Each number is 128 + 24 x the weight over the matrix's rms, rounded and kept within 0 to 255. Layers, rows and columns count from 0.

# layer 2 MLP gate, 256x96, rms 0.0395, rows 138-161, columns 0-95
[[141 104 158 143 103 132 132  93 144 156 152 100 139 110 101  84 127 121 135 161 109 112 146 126 139 160 103 134 113 131 174 136 152 152 157  91 109 109 127 122 118 123  81 152 142 103 100 108 112 146 135 146 135 136 100 109 153 148 157 180 107 149 148 132 163 129  93 156  62 149 126  98  66 156 138 118 143 124 143 123 154 122 107 100 115 149 108 115  85 117 139 128  96 178 122  82]
 [111 139 114 111 117 143 152 127 114 117 109 131 161 107 107 123 143 117 151 127 148 118 146 137 126 146 112 134 114 104 136  98 141 164 145 108 109 145 119 106 103 181 128 157  74 156 154 159 113  94 139 135 120 124 176 123 142  96 151 126 126 130 143  95 142 152 157 150 128 134 123 146 143 136 142 135 136 155 151 137 121  94 143  94 130 109 149 135 134 100  92 117 136 190 128 126]
 [104 145 101 104 117 181  82 154 106 128 146 112 154 168 137 120 122 157 138 143 114 121 187 143 144 118 138 170 132 104 137 125 150 118 109 119 177 120 148 170 111 114  85 169 106 112 114 116 108 153 158 113 118 138 118 131 136 130 161 109 110  97 134 138 162 126 162 150 101  94  86 121 148 108 141 127 148 144 127 122 139 101 141 109 154 142  91 145 146 152 151 152 121 137 102 146]
 [101  86 116 179 165 112 112 115 141 123 132 135 134 102  93 143 171 159 142 151 114 124 111 120 100 110 153  91  79 124 138 175 112 138 116  91  98  97 121 166 189 109 116 110 126 125 109 135  88 125 177 118 111 137  80  97 108 179 131  69 140 167 105 114 149  84 150 121 138 154  98 132 196 114 153 129 146 176 165 146 157 133 142 125 151 112 162 122 117 125 142  91 130 120  98 105]
 [178 146 139 102 115 124 152 140 141 153 125 148 150 123 147 110  85 138 123 129 137 109 162 139 108  72 112 110 136 117 132 144 139  99 125 166 125 107 115 181 159  74 139  83 114 125 129 149 141 130 111 147 153 114  96 148 105  84 131 109 120 157 116 115 145 129 167 139 173 126 176  98 132 149 148 128 121 131 151 123 129 118 101 157 144 133 105 139  96 156 165 137 143  88 110  74]
 [113 152 151 168 103 126 175 176 107 126 101  89 138 122 176 107 152  93  96 122 119 113 199 141 116 110 137 167 124 127 166 170 169 146 143 133 123 158 131 111 124 145 122 138 128  95  93 136 151 102 119 108 154 119 131  81 141 146 148 145 107  76 123 142 151  79  71 125 153  97  72 121 137 129 141 117 133 174  93 111 105 130 168 134 138 128  85 174 133 119 105  83 122 193 113  91]
 [139 124  91 148 125 167 112 151 117 148 130  96 139 136 122 148 173 103 111 115 109 165 132 131 139  84 126 139 136 128 112 122 134 124 138 130 105 151 139 116 149 149 168 142 152 103 123 126 141 138 157  98 164 133 116 130 138 132 104 146 114  84 146 108 107 133 149 136 113 141  86 100 119 138 116 118 127 121  92 132 115 108 160 104 136 136 136  96 118  78 133 178 130 120  92 134]
 [127 142 122 151 131 123 171 116 150 149 142 127 120  76 135  97 117 127 129 160 119 128 126 120 142 110 142 142  87 161  91 150  90 129 133 143 107 134 145 102 113 153 135  93 145 121 155 141 113 149 110 157 138 162 132  88 109 128 126 130 154 125 128 134 132 103 145 143 146 127 152 137 109  97 142 123  84 120  84 101 105 158 119  92 113 108 104  82 163 150 103 114 133 113 132 109]
 [123 126 161 137 155 124 108 125 154 124 118 161 116 129 121 145 128 139 154 107 176 170 117 146 167 137 114  89 114 100 120 156 161  93 100 109 129 133 130 178 114 112 109 150 134 106 121 113  89 123 125 129 100 115 102 131 114 162  87 137 134 136 150  79 112 156 107  87 137 158  89 111 146 111 121 136 140 103 160 143 122 147 152 133 158 123 114 156 106 145 114 109 176 121  98  92]
 [ 83 133 132  67 116 130 139  90 176 158 121 104  90 109 140 142 124 106  81 122 122 108 156 141 125 151 118 128  78  91 145 158 157 109 112 136 149 102 123 142 135 174 140 144 111 133  79 141 114 159 129 164  96 109 101 155 134 102 120 167 177 111 131 112 184 123 125 158 114 125 144 135 161 148 104 106 136 132 116 189 138  96 127 121  99 118 127 125 100  99 148  99 120 110 115  99]
 [143  85  72 146 133  84 131 137 113 146 117 107 120 154 129  93 139 113 111 114 135  73 161 134 119 123 101  91 112 138 125 138 124 111 131 156  90  87 139 140 150 191 138 122 119 108 153 104 114 189 117  76 132 126 143 154 159 117 127 143 142 126 103 149 106 136 147  98 115  97 147 110 124 126 107 118 116 125 156  78 167 157 135 123 197 124 115 111 142 108 163 151 129 138 199 121]
 [105 173 139 134 132 109  99 121 143 165 143 110  75 138 124 119 106 171 143  92 126 140 149 148 147 119 164 147 117 124 118 102 127 139 110 117 155 126 125 114  93 106  99 102 122 140 127 140  99 120  97 105 132 120  89 103 113  95 119 163 177  99 101 124 136  95 154 146 122 105 113 147 130 152  83 170  91 141 118 110  96 116 129 137 109  94 131 108 126  98 151 146 136 143 153 103]
 [129 119 113 122 118 114 123 105 152 147 159 153  89 145 137 124  83  98 123 129 148 146 136 133 144  82 115  99 193 132 101  80 155 154 105 120 136 126 145 153 135 120 125 167 124 102 163  93 162  82 163 127 152 124 153 109 136 129 144 139 164 146  98 144 142 128 139 107 110 114  86 128 119 131 141 112 142 109 121 151 139 156 116 132 153 130 111 140 133 135 157 101 142 130 150 134]
 [171 128 141 148 161 134 111  98 155 124 140  80 105 149 112 128 110 126 137 127 126 102 130 101 168 142 121  89 110 144 143 116 118 157 134  96 132 117 143 162 146  92  97 174 135 146 158 132 111 164 104 175 140 146 160 103 117 121 129 183 152 155 130 106  78  97 133 110 125  93 145  92 118 135 136 118 148 142  84 173 117 124 168 159 145  84  89 160  82 130 149  90 147 193 170 166]
 [119 192 118  85 118 128 120 164 130 112 121 106 155 128 180 125 116 106 144 123 136 142 154 130 129 171 120 132 158 107 148  85 103 105 137 145 103 133 134  90 120 133 142 149 134 108 164 143 165 113 112 111 138 139 145  74 115 133  88 128 136 121 112 122  92 134 105  38 136 140  98 137 151 158  99 145 105 107 173 150  93 137 150 141 160 147  88 189 130 156 103 124 104 141 121 115]
 [150 123 102 173 118 179 107 133  91 155 156 150 156 113 156 125 137 118 117 116 142 150 140 152 162 105 133 152 117 135 119 148 111 115 156 111 163 121 106 113 134 145 171 132 110 133  92 135 155 121 130 145 123 100 110 115 133 148 134  85 133 136 142 117  97 126 101 123 115 123 118 129 124 116  97 109 144 125 149 172 119 141 103 106 165 130 137 132  86  98 136 148 125 124 112 124]
 [143 100 148 102 114 106 122  94 149 139  93 125 156 126 100 151 104 152 165 120 137  74 156 143  93 124 107 109 119 126 115  94 106 114 151 147 103 103 146 136 119 117 140 121  62 104 146 134 123 138 133 157 111  87  91 158 126 102 153 109  87 136 122 121 126 148 121  60 121 134  90 113 145 127 125 165 126 134 160 128 114 131 140 130 104 103 102 125 126 140 144 100 111 152 137 139]
 [140 122 140 143 143 126 161 136 120 130 152 153 121 159 165 128 143 143 171 122 126 150 105 129 128 139 110 113 155 110 131 158 141 119 132 104 135 102 116 115 146 119 136  85 133 117 133 146 134 134 132 157 139 131 146 129 125 131  99 145 161 134 139 122 162 107 120 146 129 142 136 137 110 127 125 140 123 101 118 136  98 121 137 137  88  98 139 130 111 120 157 131 116 123 124 118]
 [116 181 156 145 152 153 102 146 130 123 151 105 146 169 106 104 137 158 152 108 118 143 144 111 137  80 197 129 168 119 160 113 116 131 118 109 125 108 130 113 102  87 126  82 132 135 150 144 151 135 146  63  75 111 159 133 137 167 114 108 150  88 112 117  87 136 177  85 115 136 151 115 128 160 146  97 128 106 132 113 131 202 129 182 119 105 135 115 129 126 144 129 136 133 144 159]
 [139 156 152 156 142 151 153 168 132 100 162  96 107 115  98 126 139 169 141 106 146 141 121 163 121 144  94 148 181 117 153 177  92  75 121 139 154 160 135 144 112 131  84 132 136 168 122 145 158 129 121 161 138 126 126  86 141  83 141 132 134 111 123 124 117 142 159 121 111 135 160  95 111  90 193 118 132  95 115 139 125 169 118 107 104 139 150 137 134  99 141 102 117 136 106 105]
 [ 81 131 130 108 137 163 155 120 160 133 155 143 145 122 151 123  92 136 148 146 119 172 146 158 123 110  65 187 133  99 108 147 151 151 178 112 127 117 136  80 140 150  95 114 147 131 127  91  92 110 197  91 140 156  91 149 133 115 117  90 153 162 129 132  51 175 133 136 150 156 148 142 134 107  97 135 136 150 146  97 120 156 121 123 193 155 169  87 109 120 150  77 117 105 112 153]
 [120 133 149  91 130 107 145 106 172 128 124 109 180 118 114 121 115 144 135 124 120 178 117 121 137 151 137 132 183 137 118 149 118 125 147 165 124 113 158  84 117 130 151 125 140 136 171 114 119 165 120 113 143  97 100 193 145  76 128 103 144 152 111 154 106 139 145 122 117 108 122 161 102 122 152 136 119 109  97 148 131  95 171 132 118  99 132 101 126 119 135 146 119 153 151 106]
 [114  85 147 106 149 121 169 135 132 144 100 145 160 188 150 126 129 150 120 118 142 111 120 124 127 150 135 111 118 127 111 118 110 184 125 159 145 112 118 144 145 112 127 132 124  93 130  65 151 165 126 115 131 107 169 135 138 139 154 158 133 168 140 134 125  97 120 124 123 155 143 163 154 131  97 125 130  98  94  78 107 115 186 121 109 121 141 126 126 151 131 100  91 126 125 138]
 [100 105 141 130 119 121 138 105 134  82 176 120 144 133 101  96 172 131  75 118  96 129 124 146 142 124 144 127 111 132 136 124 150 104 166 155 127 118 125 115 129 144 143  91 120 141  91 118 107  89 128 126  81 139 144 143 106 154 137 141 134 164  91 102 149  90 104 149  54 121 114 127 117 124 137 115 121 170 141 143 110 143 109 145 115 147 143 109  64 128 167 169 128 146 189 105]]
# layer 2 MLP up, 256x96, rms 0.0394, rows 138-161, columns 0-95
[[116 121  97 130 134  97  88 119 146 161 133 125 138 132 147 149 157 126 101 124 144 148 150  84 126 126 141 102 126 118 143 165 120 155 114 110  71 151 100 147 139 120 143 147  88 106 168 139 117 154 111 121  92  92 157 154 121  90 126 132 129 159 124 145 127 134 104 105 126 109 134 112 146 131 115 107 155 114 171 138 127 104 160 131 122 120 120 130  98 125 143 128 104 162 125 141]
 [128 103 135 103 124 122 128 110 132 105 118 131 102 107  82 103 128 143 138 154 113 188 151 150 163 154 118 131 141 132 116 124 116 124  76 164 125 102 152 104 141 172 131 137 128 126 104 147 158 138 116 123 102 133 118 151 123 140 135 149 119 146  98 145 145 183 123 107 114 127 177 112  86 115 129 135 115 124 130  66 118 136 100 132 106 130 161 116 171 138 134 145  93 130 107 101]
 [ 96 123 132 111 142 133 132 127 139 136 105 156 148  84 146 131 152  95 130 113 157 124 132 150 154 139  94 120 139 141 123 135 140 109 105 130 133 137 118 107  91 158 144 113 114  95 136 105 140  93  94  97 127 145 187 123 141  82 156 115 106 128 127 153 113 133 105  86 159 120 133 121 143 120 137 141 121 130  51 155 102 101 160 149 160 100 145  98 164  95 125 106 148 140  56 147]
 [146 121 140 167 127 122 196 164 139 106 133  98 130 104 114 130 165  91 149 117  81 123  67 137 100 133 116 150 108 140 138  71 185 189 114 135 112 111 130 139 152 125  98  87 109 173 180 172 129 106 113 182 131 151 106 133 113 113 103 110  97 147 145 107 149 148 126 144 118 107 108 116 134 120 122 124 157 135  75 102 133 116 115 153  90 135 124  98 139  81 136 134 154 145  89 111]
 [106 119  86 137 152  95 166 125 110 121 132 150  96 100 103 105 120 118 124 126 161 124  60 163 121 115 185 166 136 167 131 132  77 140 112  89 148 122 115 145 139  77 100  80 142 127 131 129 144  79 130  97 151 113 104 159 113 149  96 165 136 138 130 125  72 135 155 127 129 115 149 109 139  86 165 103 130 140 169  76 109 154 135 114 163 126  92 126 116  79  88 108 132 121 153 179]
 [159 146 167 167 151 145 136 142 164 152 177 164 161 129 184 127 100 155 133 157 113  78 120 136 124 141 147 105 143 141 180 119 169 124 137 124 182 132 134  92 104 110  85 108 123  80 112 101 140 104 119 105 141 146  68  98 165 110 120 125 140 142 126 179 167  70 143 164 122 124  99 108 133 131 121 146 153 161 177 142 126 125 136 176 186 114  98 124 184 143 135 122 102 122  88 173]
 [134 136 145 120 134 143 115 116 119 127 105 103  86 157  60 112 161 163 124 135 130 123 103 104  98 151 130 107 119 107 122 121 158 121 142 138 169 110 137 151 106 164 131 133 119 132 103 134 132 154  85 158 101 124 137 103 157 121 148 174 132 137 162 144 152 178 110 123 133 113 115 122 144 152 108 126 124 138 133 115 110 116 123 133 150 146 187 138  79 186 151 167 104 115 129 114]
 [ 52 132 134 130 110 121 104 133 137 122 113 175 145 116 158 137 118 115 115 146  89 175 155 120 131  98 165 108 153 114  97  87 129 134 152 128 126 112 118 136 143 136 164 141 127 140  82 146 151 105 133 141 141 122 119 123 130 127 136 117 166 125 140 114 147 105 143 184 138 142 151 120 105 128 160 152 124 116 148 129 126 109  82 137 101 143 121 105 150 121  97  86 115 132 112 137]
 [129 104 183 130 128 126 155 169 143 156 108 141 129 104 168 143 124 116 119 154 110 152 115 149  92 146 167 146 102 160 114 125 137 130 115 125 115 155 145 129 140 113 178 167 120 149 153 126 149 116 144 156 154  94 129 106 101 137 135 156 139  88 118 171 132 111 102 142 159 115 102 135 155 163 120 124 130 136 130 134  82 100  98 114  92 151 105  84 131 137 101 118 131  87 133 116]
 [155 140 132 139 124 135 120 127 127 165 150 150 109 115 111 132  81 123 144 172  91 141  89 134 100 133 129 112 129 122 106 144 155 185 122 111 118 123 136  91 145 139 123 127 117 151 128 170 155 171 153 114 136 107 140 173 133 128 104 152 123 147 154 128 126 163 106 119 155 176 125  96 118 115 166  92  95 112  93  74 106 143 163 130 130 120  81 143 114 133 157 124 103  81 138 159]
 [ 98 133 135  94 131 117 137 143 142 125 114 160 161 149 117 113 128 141 141 129 141 109 132 140 144 154 106 120 129 110  84 139 118  93  98 107 138 127 115 164 131 108  77 109 107 122  68 119 172  93 130 135 133 165 109 104 171 136 169 121 124 142 140 138 124 124 122 117 110 125 116 147 114 109 131 134 111 187 149 146 122  80  74 136 154 111 129 100 107 139 121 147 122 156  88 134]
 [116 124 126  96 145 100 131 142 121 135 107 100 118 122  86 145 102 173 124 105 114 107 142 155 146 111 122 122 176 111 115 156  95 104 100 141 138  71 129 123 122 105 163 124 129 144 146 132 108 103 121 140 172 116 126 134 110 112 148 166 163 121 101  55 126 129 153 116 115 142 136 123  93 168 131 118 120 152 126  92 154 114 131 159 143 129 121 105 129 121 172 151 105 171 126  96]
 [142 141 129 146 121 124 101  98 152 116 111 139 143 117 128  98  96 166 100 135 124 140 173 143 124 156 125 115 115 113 115  96 116 163 138 190 132  97 130 133 106 193 142 118 119 176 132 139 122 123 108 124 119 126 155 136 129 168 171 153 163  91 136 126 120 142 111 115 133 153 144 142 128 119 114 154 129  91 158 140 116 135 139 130 154 136 104 131 128 133  96 132 134 144 126 131]
 [123 158 115 128  86 145 130 141 131 135 104  98 155 112 140 139 119  83 122 131 117 110  87 151 149 130 108 109 148 146 137 122 158 138 136 131  62 147 133 119 138 182  74 135 112 155  86 175 118 152 109 101 117 126 102 123  38  95 131 128 127 131 108 155 157 104  91 137  86 125 132 134 109 121 111 146 115 114 139 140  60 126  94 107 162 113 109 117 124 157 130 128 153  88  83 116]
 [165  96 115 152 117 125 137 119 124 133 131  93 145 173 120 134 168 196 142 137  97 145 129 160 121 112  70 110 149 124 121 107 182 173 138 109 137 112 129  78 136 159 154 136  86  88 126  94 135 142 152 155 121 158 132  93 146  86 118  94 122 144 113 116 125 126 121 101 102 140 108 135 144 103 153  95 115 157 143 116 155 125 124 140 115 155 141 182 134 120 136 133 125  91 109 144]
 [113 105 135 146 155 142 133 117 160 121 148 109 117 104 153 103  90 154 134 137 154 153 138 128 145 115 141 121 157 118 135 131 154 127 123 108 106 120 138 106 116 116 170  85 139 157 116 108 108 142 112 122 132 140  88 103 112 109 138 125 136 112 103 123  90 122 131 136 104 110 132 138 116  98 125 116 143 129 134 209 129  85 127 103 123 140  64 143 118  99 120 109 116 135 161 160]
 [149 103 126 134 156 119 122 134 148 119 133 135 146 132  59 133 131 124 134 125 135 110 100 119 163 143 140 183 136 117 120 123 114 157 106 141  83 144 150 133 123 103 131 139 139  97 121 101 140 140 103 154 159 149 138  93 128 164 138 132 117 147 129 152 138 141  87 141 135 127 156 136 115 116 142 114 185 122 119  86 145  96 139 176 156 133 137 113 139 118 109 156 147 156 160 162]
 [142 137 133 122 127 129 109 117  98 132 137 159 130 114 110 110 118 170 134 121 128 103 111 114 127 148 136 103 142 144 129 119 137 126 127 134 125 132 138 133 135 136 140 113 136  98 142 103 121 124 123 128 157 129 134 144 142 125 133 113  86 135 135 120 141 105 141 127 136 100 124 139 127 118 140  99 120 129 124 150 129 165 140 129 140 139 137 114 144  94 112 109 134 131 139 104]
 [132 123 113 158 125 137 105 107 147 100 128 115 164 134  93 103 133  79 150 155 156 153 113 138 111 124 126 130 118  58 186 127 123 157 129 124 112 115 149 112 102 144 206  95 105 158 112  82 124 123 167 121 129 146 102 172 131 189 124 161 151 141  94 139 140 177  92 113 149 125 144  96  96 141 136  83 123 145 163  95  98  95 161 121 135 150 173 142 115 146 164 131 104  86 125 124]
 [185 129 120 135 150 156 106 145 151  91 116 166 135 133 127 110 156 118 111 113  97  97 126 105 133  73 124 128 131 142 127 105 107 118 166 113 127 157  95 134  97 127 122 140 151  90 124 140 117  99 120  85 133 142 130 150 132 145 132 124 106  97 151 116 137 105 121 144 123 107  95 122 133 104 143 103 124 144 113 178 138 150 117 139 159 153 135 163 111 174  95 119 148 142 162 137]
 [143 105  84 137  99 125 175 155 142 116  97 161 112  92 135 109 139 124 148 154  19 144 118 115 129  99 152 146 154 195 142 188  82  77 117 132 152  90 136 107 123 140 175 115 123 129 113 128 103 132 106 104 141 147  93 135 134 154 123  85 101 120 113 107 151 109 115 148 101  96 154 155 109 144 113 144 125 154 146 121 127 154 120 115 148 130 133  71 109  93 132 120 106 127  69 185]
 [162 112 124 155 103 110  87 159  93  53 130 144 147 133 157 130 114 129 157 120 110 152 128 123 106 139 132 105 125  67 150 155 133 118 110 124 152 161 125 141 130 139 160 143 111 176 109 123 128 120 133 117 138 143 167 170  86 121 150 120 131 152 147 125 125 135 122 100 119 134 135 146 104 130 125 152 125 131 144 113 151 165 133 108 155 124 149 140 125 115 123 178 129 105 131 101]
 [102  97 129 146  89 111 119 141  62 105 122 135 145 147 107 155 175 118  73 103 125 114 160 131 126 133 157 101 154 148 131 147 173 105 105 116 111 131 144 162 131 133 157 189 115 105 149 152 133 131 111  96 141 131 127 164 109 125 138 132 107 166 157 111 166 179 142 144  90 107 141 140 145 128  94 116 125 153 129 162  99 143 139 152 139 114 160  95 124 162 108 143 136 173 117 119]
 [119 168  63 155 140 113 122 118 123 139  99  89 165 169  90 143  74 111 161 162 138 183 122 116 120 137  87 155 152 119 127 155 130 148 152 115 113 136 114 129 150 117 119 115 124 126 128 119 141 121 145 152  89 129  96 131 139 139 140  78 146 159 128 130 153 109 144 154 138 128 130 131 136 114 113 140 195 141 142  64 132  55 111 179 168 136 129 127 144 151 106 103  95 111 109 122]]
# layer 2 MLP down (transposed), 256x96, rms 0.0385, rows 138-161, columns 0-95
[[116 132 124 103 117 114 117 123 167 123 124 142 132 177 157 156 115 118 122 113 151 125 115 117 155 113 127 150 120 159 132 148 140 124 129 106 132 155 121 142 156 111 163 127 113 146 171 164 137 137 147 158 133 106  71 144 175 148 160 107 114 121  99 143  78 130 118 116 129 120 163 125 137 106  72 136 165 110 116 146 149 134 135 108 108 141 120 118 155 118 122  91  72 124 157 129]
 [116 116 115 139 129 123  97 126 135  93 148 160 123 138 104 135 145 156  67 107  83 102 144 131 102 174 170 118 135 128 146 144 142 147 139 136 110  71 114 124 103 111 150 131 133 126  96 165 130 126  98 127 127 138 162 147 116 108 110 158  86 119 129 135 157 129 135 148 130 186 161 163 144 125 113 152 146 139 137 119 149  99 103  94 157 116 136 117 120 107 121 104 119 129 128 107]
 [ 78 104 103 151 162 141 118 136 133  94 117 124 117 146 127 133 104 147  57 145 115 180 143 165 103 117 116  83 107 132 155 116 141  97 123  91 148 124 134 139  96  92 153 120 113 128 158 140 122 113 135  67 110 129 156 136 114 160 129 143 162 150 156 132 111 103 123 112 101  90 126 121 138 122 115 132  92 118 143 154 127  78 132 141 127 107  97 136 121 137 104 148 154  88 142 135]
 [162 115 139 151 141 111 169 141 119  93 112  80 115 154 138 127 120 110 120 166 174 155 118 131 103 135 122 129 155 161 165  98 148 115 112 122  77 137  85 112 153 152 175 126 110 110 129  88 108 113 163 138 145  98 101 151 137 132 141 117 116 104 159 128  93  90 140 113 103 157 147 167  93 124 101 100 140 139  78 148 133 115 183 191 115 157 104 104 125  72 123 122 157  92 176 142]
 [111 105 132 181 152  99 131 152 134 141 173 138 129 133 129  97 150 120 136 167 126 169 144 131 147 123 142 133 120 120  99 145 109 133 141 145 115 103  63 170 179 116 166 118 129 133 186 140 136 150 172 123 133 153 136 140 159 116 148 132 137  67 135 144 175 183 117 144 114 134 147 175 145 137 130 188 153 148 139  94 138 141 146 122 115 122 117 139 116 128 122 141 140  90 114 119]
 [131 105 133 116 172 117 149 110 132 124 119 154 113 113 131 148 137 109  95 153  91 117 111 177 151 136 126  89 112 171 164 128 105 171  65 141 138 135 176 147 130 100 129 116 133 149 123 162 107 105 168 178 183 154 127  99 118 152  93 105 128 134 120 138  92  78 149 158 158 152 135 135  98 138  74  88 115 144 120 142 130  40 153 139 130 122 175 178  94 121  80 136 127  85 179 138]
 [139 113 150 148 124 141 129 129  95 116 164 129 149  82 191 120 116 115 152 156 152 123 104 108 141 134 124 150 118 136  63 143 109 116 153 123 152 156 123 121 132 128 129 133 117 117 130 125 117  94 173 186 115 127 163 129 155 108  88 121 134 129 157 110 152 145 134 140 129 188 129 120 140 128 161 105 138 146 141 123 146 139 121 162 154 136 124 135 125 113 177 133 131  95 101 105]
 [ 98 148  91 103 153 174 113  94 158  93 130 152 126 129 145 106 132 151 109 139 158 150 138 139  91 142 141 100 138 124 135 125 104 114 154 135 114 146  99 159 138 105 142 104  95 137 148 116 141 119 169 144 132 129 128 117 153 139 148  92 160 120 142 115 112  79  96 136 148 170 150 109 101 129 111 143 128 118 139 148 112 105 134 106 105 113 138 139 103 137 128 147 150 113 125 130]
 [108  82 160 136 148 149  99 156 102  77 117 108 118 122 137 134 128 151 118 145  51 101 114 135 135 134  90  96 128 133 137 140  95 148 105 125 107 133 145 120  96 131 154 134 169 133 126 105 113 143 132 147 136 113 123 155 119  98 115 125 130 139 130 109 153 158 155  97 119 149 106 110 164 145 125 118 153 144 124 113 127 160 123 143 123 159 179  86 114 140 117 119 134  86 128 128]
 [154 197 121 130 130 127  85  98 136 108 146 123 130 101 123 120 177 154 125 132 133 126  98  86  96 128  91 107 157 129 136 136 150 110 120 143 148 148 145 128 111 125 117 141 105 125 148 146 118 101 145 145 119 128 160 108 107 145 143 162 111 112 140  95  93 154 119 133 104 177 131 114 132 146  90 106 115 122 138 139 125 169  86 108 160 133 148 123 142 194 121 146 151 132 120  93]
 [146 137 103 143 127 150 160 119 140 142 142 177 168 118 107  97 137 133 138 127 112 136 143 168 131 162 134 130 133 164 125 185 119 146 129 112 126 133 146 169 144 109 114 144 128  97  98 155 147 127  92 159 111 140 162 148  96 117 187 161 120 129 129 130 128  88  98 138 136 129 171 218 147 126 165 135 122 127 151 154 130 107 116 133 106 136 125 137 128 147 113 124 116 170 168 136]
 [108 120 132  90 116 154 128 165 154 106  93 116 122 131  98 131 127 138 123 130 125 159 134 135 149 137 109 101 100 129 147  78 144 157 131 150 188 169 204  95 124 100 119 158 129 139 103 155 104 146 140  98 140 110 117 162 118 124 142 132 129 137 132 163 131 157  78 108 124 116 149 174 142 105 103 107 126 148 123 110 116 168 133  88 127 169 113 121 167  69 123  84 132  81 113 122]
 [139  90 134 129 132 127 108 118  71 142 140 140 118 125 120 133 122 106  93 148 117 117 126 123 119 138 158 103 112 147 125 114 142 118 111 135 131 125 159 108 152 155  91 111 116 116 108 135 110 132 134 139 149 115 134 166 123 128 133 158  91  78 114 146 113 113 152 111 148 110 137 151 150 124 130 107  67 144 121 115 157 128 145  75 109 150 153  78 162 119 154  85 104 119 134 145]
 [147  97 129 157 112 170 101  85 121 159 121  85 118  62 196  92 141 152 150 181 128 165 150 161 148 131 109 100 157 125 147 154 166 138 118 128 104 157 166 152 149 100 133 126 113  86 116 161 151 133 166 132 135 135 141 139 144  83 161 108 114 178 144 152 114 112  87  92 105 147 123 126 134  97 139 100 133 176 114 132 154 122 133 149  85 147 184  62 121 141 116 151 131 148 125 109]
 [119 111 135 111 148 117 147 152 126 149 144 168 129 170  69 135 150 134 133 146 127 140 165 138 110 161 156 116  60 125 181 115 126 161 123 147 140 144 101  95 130 159 110 130 116 173 161 111 109 156 146 135 133 137  95  98 151 132 101  91 122 134 116  75 141 135 103 146 161 117 148  32 134 125 130 101 119 161 136  76 145 122 137 128  99 135 130 186 105 147 116 120  97  87 141 132]
 [112 125 109 120 102 130 152 137 136 126 147 127 115 154 128 147 148 145 119  86 112  87 151 134 123 151  75 104 102  86 141 145 139 126 111 162 110 139  81 134 142 135 112 104 146 126 161 125 129 151 128  84 182 111 156  97 111 144 105 144 115 130 134 150 114 162 116 139 118 146 143 140 160 114 168 163 113 146 121 134 136 129 156 117 126 150 140 124 132 110 113 106 111 137 102 158]
 [137  99 133 128 179 148 146 122 143 125 114 110 139 137  84  72 105 100 122 175 120 118  75 100 166 148 127 155 179 127 146 141 111 120 119 144 114 107 175 135  92 129 138 117 117 147 133 134 128 108 146 166 134 129 120 136 146 104 143  99 107 121 117 119 113 156 138 132 161 159 149 135 128 140 100 167 157 140 105 114  82 140 114 123 111 129 121 113 136 132 130 115 133 149 151 138]
 [ 92 111 126 112 126 125 115 119 129 133 117 112 124 130 100 129 129 137 153 135 132 134 107 146 161 146 116 138 135 118 121 134 133 121 116 143 144 125 152 137 129 147 130  97  91 119 133 150 134 138 153 116 116 123 145 159 150  99 137 128 155 137 136 126 153 146 142 127  83 113 103 150  91 120 139 143 140 119 126 120 133 140 140 126 133  97 123 129 155 146 151 136 165 134 121 137]
 [ 77 168  64 106 152  79 172 122 137  98 124 108 145 160 113 114  99 144 135 109  99 123 155 127  98 166  87 111 139 137 129 127 125 114 177 143 117  90 140 151 121 141 104 119  96 126 132  89 127 139 120 113 135 137 112 182 116 181 159 139 124 138 127 127 125 133 146 196 119  95 141  97  83 125  91 113  81 150 119 159 125 152 130  81  91 138 139 103 160 131  87  82 132 152 148 181]
 [153 152 156 127 114  96 144 122 104 160 152 117 136 115 134 166 143 105 123 139 141 125 110 127 122 145 120 127 148 149  78  72 122 117 146  85 147 123 137 138 104 141 141 139 152  90 172 121 157 134 129 105 124 105 167 156 113 111 118 111 203 132 144 116 141 135 140  97 114 160 155 154 137 143 114  97 148 154  88 153 145 106 115 162 140 135 105 132 107 158  99  79 170 142 104 143]
 [163 138 123 121 104 144  91 171 132 104  52 161  91 134 160 144 110 122 144  84  67 165 143 140 145 120 100 173 119 105 126  97 115 157 161 139 133 142 182 152 107 115 117 156 133  66 100 121 156 134 102 135 132  89 163 179 117 136 153 166 100  90 115 132 102 141 112  73 115 118 120 134  90 172 119 153 138 139 130 195 118 167 146 114 119 114 139 138 152 109  89 111  61 128 106 122]
 [118  92 110  85 147 121 145 175 150 145 123 151 126 129 157  96 127 151 102  93 119 156 117 155 110 146 105 124 111 100 160 111 135 122 141 101  98 136 102 119 100 144 148 106 157 147 131 127 129 134 120 140 135 126 151  60 158 166 125 133 128 124 134 117 150 115 121 129 120 126 128 156 101 141 128 103 155 113 147 147 138 120 124  91 165 138 126 122 128 128  91 148 144 111 132  75]
 [130 104 126 148 143 112 147 156 114 146  94 135 144 190 111  99 137 115 148 137  95 135 115 141 127 157 103 126 127 151 133 163 119 162 139 136  97 134 138 144 173 142 109 159 184 129  99 110 145 153 135 136 132  98 184 142 165  98 174 106 182 115  95 116 125 120 132 135 110 156 171 116 102 152 141 136  97 153 130  95 128 109 132 121 143 127 117 128  97 133 154 127 129 136 121 122]
 [131 137 149 188 161 140 117 181 110 109 140 108 160 133 131 103 100 125 112 138 123 154  99  92  98 109 103 167 157 112 129 141 137 134 163 113 103 114 122 143 116 138  99 128 120 100 186 115 114 182 172 145 130 101 109 126  99 164 114  98 147 171 113 134 153 111 124 104 130 148  93 121 135 115 101 143  94 147  86 153 117 119 110 151 127 108 175 135 120 148 159 124  98 126 126 111]]